config.yaml
positions: "rope"
attn_scale: 0.177
init_std_up: 0.0501
init_std_down: 0.00675
beta1: 0.95
decay_shape: "cos"
Each number is 500 + 50 x the weight over its row's rms, rounded and kept within 0 to 999. Layers, rows and columns count from 0. Numbers have three digits each. The size before them is the row's rms in percent of the matrix's.

# gate: layer 3 MLP gate, 320x128, rms 0.149, rows 130-146, columns 0-127
# up: layer 3 MLP up, 320x128, rms 0.141, rows 130-145, columns 0-127
# down: layer 3 MLP down (transposed), 320x128, rms 0.126, rows 130-145, columns 0-127
gate130 113:512592431537601471508583573553544452391469476404517447508507501543462597567442518541405490518561475560531495503467511503584468444502537567441460480506523496480472443431546493503512483435540450471575491526554422531502521498526528523563435496570550543425548468472551441453468467500485473606478487469539620473534331541521534473515560454501505583406514507599494464494512565522449486532507
up130 107:450604509527515509446536436569568467467556430510365446504473495530592535464483407539521441493552533538542500485534576480434480530427491595528613471437485493505591535554557363476507441536534464555616513511560529497464493494444494464472465491521520537532380464531490442493460571453505418545487411514511551544509495473479497530496527433496514480510596474355483452521517516506443475508560
down130 102:441490447599525516543526555566568469535431503476492395502532492458517553538430494450520606441514457471466495563472531492551533515507556490489509516492430391435487473489501600462465491411467512542568519511470550458521460510473416457453512488557467493423464460504509560454496651520391607476463573493461549545620471627492471450532523603552506529496540537571562495470494501436527448517450
gate131 089:536409460568415496537425551517403482416505361477449390548475464488508467537509414514542475604600448493484543492512442427545486554525501431575503499477465433480428483453522476473572430495543453462534425454486513503513543432474523543572467512530560463576461440548494516382436446497493501515442480484524526540473457475497485562394501506467419520497489435404511487575498553543476549583448
up131 091:437542500431499533488490445454595544571474547451431593586447562444433565520476507523507456428506514489560499501449424554595550579498468517484464480529432498482507547532470493407586497493551542564459495588485515513501481542520484458517447403436474545452448491498424445545471475662495477444521493499388570494464601544582472457531516518489496509547511589483483512528535525620510484406543
down131 096:494513499562523534542578475454491508501457577422494491502509584498475549495460520433481504523465482403522457464516507496564452467546603486422571576437455544509534484627515515398469392490508500478549573475435613528549481455459562516471444523606523536575537528357449510472484583537550521513467496408512532517547379506505571473487530540396531514521513495510534457550540495515614486542477
gate132 092:499535572484541463511463465569500449441554517503388482597532519519471538514589546470493442450488478485486544455437440472519531528519534427351491382397492592469582480459545516458475472490503463474489475447440472554564510497473544487407481431470535451552442547429482515436477458544434554520423439489477453584584560555456448433551438521539483469519498532471439557451519570569451516389493
up132 090:501445615439536504572500599533532494547467477521541603500484507490467475537434458512515477447489487506422493464582496609606543496442554459391539439449486422511516525447422482464502498477449545586527491497521510523485509459511566477538512561521454460396421502495448512514554537586398609484484562539507422438530489471464422499591605530459484469565519458528447477474546539555429466401502
down132 102:596500432549432472514509465582486387539504418538591445524567513604550573471506469525538454442478394514438545506485470470563488551401468526458484456503556514542563517467540443414449504512525558510459523536520535550536480407535422531584482528453451475394461512454535450551494483580501489480439475518434529578589541501467482524491576548464520414605458538480396533431482492496453490488438
gate133 094:377409493531562522465486473633504562482471450532512486479429533541459438600528539476524569509451526455482555431492473521441465547496492587612519503564438453533497556486396505472549480421453410578487464503517463539469467575484501510514486491541520465576510521432476524451419452493492473566422456488576475534449539417399598559437449505482574425507526445527529468553495474435522541461573
up133 100:526488500468567553477510455579448552518441505492539483496506473445539452533493461521452527569497546418438580527454562390477564513397515522566466534594504442503501514505423458489588442571406540409572470527505395424484539528518519533483563422488524459480519489425540508408452477560544522606481498543574504504474564480481582608511487566497483452498551538535475519613457539401461462459442
down133 094:465550558513452493427444501545492569569470533522458553563549456551480466455475458509525462508588390490495450516438404459444459490499518493513500552433544601423530520483558518439597511429565519424569556451500548464554588391598565567486485474496568511440473523535563522548501482478514473541562478436563487418518503444447448480570580546489402643444495541486473526496477453452495507454504
gate134 101:537475507513542422511515564463522492638527471518471479517467462488575413596506521561490470500469511502481497447502568474617524498529511485558510521517530516613479503391494444519516512503454585481510528500596444554537428431483556491481403480471483498368536520492506466472622493477496532462461586507462504509454462475516555480502555453562469532511453367512389534621610455531543562538495
up134 103:467556504442518546628424413453543478482549502520512466440451492423534482573490522538517454536475470571518436439513498446479509518547617510452573435600461491448474584585580418562530344462520466489513496612531484562550582436460552541503483450521411539472558512541486495491544527461546522487425499469510476429487462508554490537496547483484438581560495466479402486525424480536461502531577
down134 103:451451422513492538487447544425473495495465519526513447461415456545473458428633430462458602454525486494432515548532380508488417540408521476597495428539489494568539572442396589480479494609462512483595452454518535521436480539522517422534458511489527598509484562499503584534547473512556479532519395531479533515553477496459486409587507446504561483475505503512470505416579485498494514423520
gate135 111:445411493520484538461568512443578558440490512505456486460479459474536434463505390483476540469513584428460538477485607574495518489578561497505487408487494515488563526590525530444535466528456513446407642489506433473533453476479584530605506457496528574475543520419511530402481515426445567484466425459503419503520484576505509498512558547518469552573580528420517504502610455524498403447479
up135 113:456596519556482553450590506441506511513437451486543518461436395474530542468536498516590505366598450529574515478494546556500572562566536516523474559476533529528531444435477462484478459551460571568538511461498571478477535517524483496535475459438384626458521489467564462507522509495477449496423516538549380471475537393408502477523484517472482484502505457458500399525537565548401524522607
down135 101:572531448469659583496482535565399494532465510435481532567482464545394513492518422590548486519487528575510518423461547501501537569529539497483428512466552431436460509526490554533480540428489573592442489456530497418530537480538471523497463576509491531581490572514543473401498627464534485591500531426525638448485539571503509534552522544495549530541428498532462478474547481473543533523574
gate136 111:478403520538512437537500529460519557513539531527499516550485456442543589476478494449421392466527485415516505547535469546370493520594560513478474532459575482442524493542434538522536466485492560621498608539575577568505438525575450484467511587472610547509428514466568453525478498520537522452499547562530421511544549469490602556592442544422550458563537543520480518552584487543535493462511
up136 108:480563534590485512508501542501554549598552561425505490534458460469453515530505491543590431542479513421471527547593523600496506550562514553560448480497571413450525431487474514491514442481481506569596446507449439462541506624518488458513547530487567509581485460530502554619425589395514451541599547533451494500459486413513467411501488453449575409564442563535478511466482489508435497505485
down136 102:464528492498492458528447440656482477516441418541471527547484509448474494581374459450519534462474583548445498501402444537462571566332461441473473460468417496503465516432455512560500545531495496479454473537487521440449475460531543428468486480442403437493474473493546422500478525498500571534435489496534517560447539479555384556474471501509512499410470528542472564534460425408583541550472
gate137 098:526517490478607465475513560450549503522431515460476452535652466479482498562538431448403509504499472540579414498502491491455516482442455494480544474548532601554457511467471420541521514490513506578583457408469476412482442473503550581534496535502439370428531586444564478467439532450481543371478496557491531452550541510495545550502509516384484480527580560495530442512528523539398561538492
up137 097:628525514509548483389537491579498476429480474411463478566503380449487493494546560583534629546571443433540553517531427506430523468442516534563432447545435445492444534506499469468466391519472460463488497380495566445466512576539610558490550511492473535500464519529433490515539530492485497388498517496513435523512485455469584481410548472450484590575552485500530491522464513484541492555451
down137 101:419511548431457543440442444505517430509548496482417511572502532590553459518443485599476493472562459493464538453483478433530592386478530499458523532439502544433554534472466499453484432547487507493514475541493521500410405458460534491528393494468429592428489427571455495566521519428472518485472537383383552512481558520542522468514479512514501565526551467404406510558412516436527465574435
gate138 106:549415457446470502441476535532479523402497476599490506394490479476484527559425481531465489547582562593536499477494538443507454490521536458493490499487546500508481522568522489488462587580531612511461442504512464521551501488464465534412482446509397578438479470441511610583478651480486591524544522421583403495413472533499516466522450467454508545514491499585466521560431475525428466593534
up138 105:498556555500460557548521576548518424445477456536432613501499426508567475491624589479479498513458489561492558542546464570441548485528584473489553553384468543475523439437507500494473569490484522498598541504465529396517486544393506458454474469517525583504489490475590458543458418542534475536581455468396510552428499521518464403495385503502398435444455470484484517544493570528468484528514
down138 106:527519487537392463569488482482518565591492486539561531469490537483463453490509433550570504579403501495462518552476499573525527563632496419499458514438505465536489509370447482550571502449446464477485600514496563472416533575454567522562575428467526602471458555622493527565530406502475486508504498529491496523516520450480428556466406551471535476487605534503561510524573492480560424454525
gate139 090:526510495504515495482418541494475516442443496443492531456461587433501512501417458447526463470470486516515457542534662523530513425497460494480549522550439430501461543533547495559422454457451496457485516500499542449573440543423509376538566571539581623437567513507444540485532524390468444483521417511434517515455487592515544463541414478558533598376444497480576492489489561542476491496567
up139 093:468537534464578479518452597436528512497505480518504570534552446438505480491495495521486448553581454553584445445517625552458498445479558492440493503572499430571526483435474509532538533478456576406515670522423416499553497514532431542565559461494460577466493453546499596522525536552539425533545517481523524453482478500573462403490503597498497500540448480425376493528477499505427416458494
down139 103:529468528503428552509434461449495501549450586462604558411502429474480462447532427575467514512594507554516535468532532563368448457501544547473419519442549482488489490518600449497578509468429551581426551540403512512514485465503527539469489534456510522512541517458500543522589473550533517589510580502522472486541496509513369502515470492500488512434514557576421433530481590556378469489399
gate140 090:507572399517491511450489459467541478501593484449492502405509560498487573492518541514477434413472516468498553511392559455504524506558483529558480480568468444499510553573440575531502541486538484466489371452499447480456508438588491361498492478412514504454530515442489472589460473431567560505492542407510594589511548508492515499418456525437409522544492567484562440524614488477473545574432
up140 084:561576505542312526449542474522542491546405415474500514550552452478565579517521479457495544517508530510579544493598501455532521502513476425464545526447482503532447522478555476457456466421500515513525585470454524424468505468519579503500418574518443499459563565540497536513525576584478501507439550514469388491464461438449443479544576424515492470454395491417425555478400503484433465435535
down140 097:552464537617581491524563578428468448527472433544560502521505476497607517528497524554443526513528598519557500453529552448509502496513494463416449520455540512520458477464624502467541546508536556490560476424548520487440480515556494520474432441446501475533494497525523473558387566531523434471455531451398373376492413476560471518541557480527596367548513503573518461499502582464493467510498
gate141 089:411420395435561488563474526562455441544557488369471557577540532517405430522485393530469506538556489405499540511482520470534479482467523521500540584526415500522558577490564489467552546555456526502523490502419525471569539409503468465498506531497536507552550489647504529545464478445507444557521499572439492444500515500479557528514531561466553394510528574465449390432443458421513492488532
up141 089:472519511523475459519532458515519546419464434476534516520488507457579424479501454482488600346518539423439480464509564447481581483469482416514525584487503457460544537563523535494476532621562455502537536564471502517475539450419528548497504496494524534480504443505495447447456507495432505519580569492563488482537606467370447408441424474408475462474591504472497523411497573467440423403429
down141 096:446487430472515559559529456506553565346514436501452394510469483583404518521471391495493473457508480494461446397436566451418504450518471521518444498487506513571574519466501481467528453482469477457554508571458518457480477540482517431515472517475524550536550476562495451519503474542539531486582537530471500353516443443387523537450548471548370520447542519508548487469376547542579555463520
gate142 108:445559494667533598474398474520476549464433460353446522504561482439476526505400478468466541559513540476484540565506486553536475499534489426450512557551480516489447538483506549487507533505432499523526397607478504454523487432522452494490548527580530592534575528508445507507478416503486554499461541417566446481482413498522585530516512400532507533496554501397548549481559477512540444597506
up142 106:573474564394485465550424562499504428540556496518564506430521408520518538465451455574539525678443512570482570485508444529510444499456531488435410549415504547458469544387555474522484519443458566450556516470595515575489500506613479471453487467489488513506531533476523590517584482448456493527488530512573521546491455489544459470543517520548488455498391462502509520433430556574468534423554
down142 105:541537571434418539552433478483538457488567541575495473500448532376544561534563534495564581524516467447451481560545567478527530564438399493536450480519463442553550465495509506379451455492561461373482421560458473491405586496498454568472602523471433390510467471474466509408457544582484463439469529477514502541551538478526492430555420543492477495512455450526445459481455541480488561515473
gate143 113:556525444494402435461502454467523533508441505533531434547428469505516518513504535477504529514464566475570521425627497374555496577503480449525494494503524521443571468546586495541523466557479495508519418567519420428417523419485586523475493512537485509459619495561469472470401384537526535496443526584495506495536492482524550618403447492423628497515542488532554557552459562499446487485491
up143 107:393507496420535473493533531607446422474547466488539487548556511402486545483427577481483575399538531511570503468466520596494520469623489478544543519485504531453475505508496551485518532472523495522498539424541560557607485403498422449541536490537494490476404580489443386549429545480560550503448519427473498561499608590566590528567460494510513525527540594504479456505439502477438511514451
down143 105:659557480486444545566495492572482509442554486449534538571518473560472412454502538532496470524468561426540478522515553457452538442443490457540495502495529433545601469376544488472641464546495448531463518603451434459474459467586527620556421485477522522513496470577521498431447486567540535519513544537422474459427511519537568477440521480465567411516523480550540442493575497543508510457551
gate144 094:502430403618465535538494463576491571511451471529474497527460523524555517477495575474546424445496611471510549549534571469506456488591549448537535493447520464489478488619397538550568524543621454593522506525554533625473581502602594539514501454487448522501516571491497486485442598491470544573450475506542461487459556500452527490568547556557569549491519533488541525516556417455486484554512
up144 092:557507604478567522590530509484450448493490475484438546491456457472462404510459474549607526475575536465430521484513543598442495524532559458495491448435501489500498565474445464566420508504351463451434499439476406524517478532430594513527482503542504407528431520550477563436470496579543511391550506539634511456511580518512588507532468506477462471494521414415514501522563540533478420483480
down144 097:461523566524586455525442509480347521539378475417464515476487539503490495598522461477574452427583481394546535440473455446466534503503548467490455475516518502462431506489534494546495431457517519488456527385484464435462495533604429514474581547530474499509588403524499502462499442534532509457474489609455491451528529507567492496514418544397553430489448478492478449526595538559584525445567
gate145 094:439498537493490421484511483433509465505476531491438485492494501586559483481454420458506435544467496572493465539555500483494453486486477519552584424528482649502542536457528508413488612410527442512483547502523462533512436610461435564484571487493544530376433508448496449435556461483447483564403454449466385541610452568430511588551484465451529549444487531566541443493539433470503497466512
up145 091:520471502497568547453539508570549463514490437414407416492494516518400445516494454496454475540520508406482548474475451555533572576525501481552503538509547414530579570535495402420531436431497568537515499600505439568518481534600506492430467488552449551559558496514539458525523450595521442412473500529526565485459494540493484474497653469427419463512434538512479637521442532509474485458507
down145 092:434523465516444459467543490412479532447550519535569567560532548593429498464532522468497453504592452501546498504524518435349502543536480504462467458496446569563484396543386486553462491483456536538569586441476507494505490442471493563451540531543517520443573606471493548457447543565480512552463532548602512572512515504504432475496405534489506517365597464422504513488471531496437550586465
gate146 110:467449464524451511467464551436521473502430538512517471464414533467465486572406565469440499437456551648466451527398524492519449524476612533457480465497566520487494526474408500405523448386549491489499538556557428542546584600542434513557501498566490504451522416503492511439473551552471521496457562494543612562482424470536543491500451532444453533545543585468474488463525448538515536548615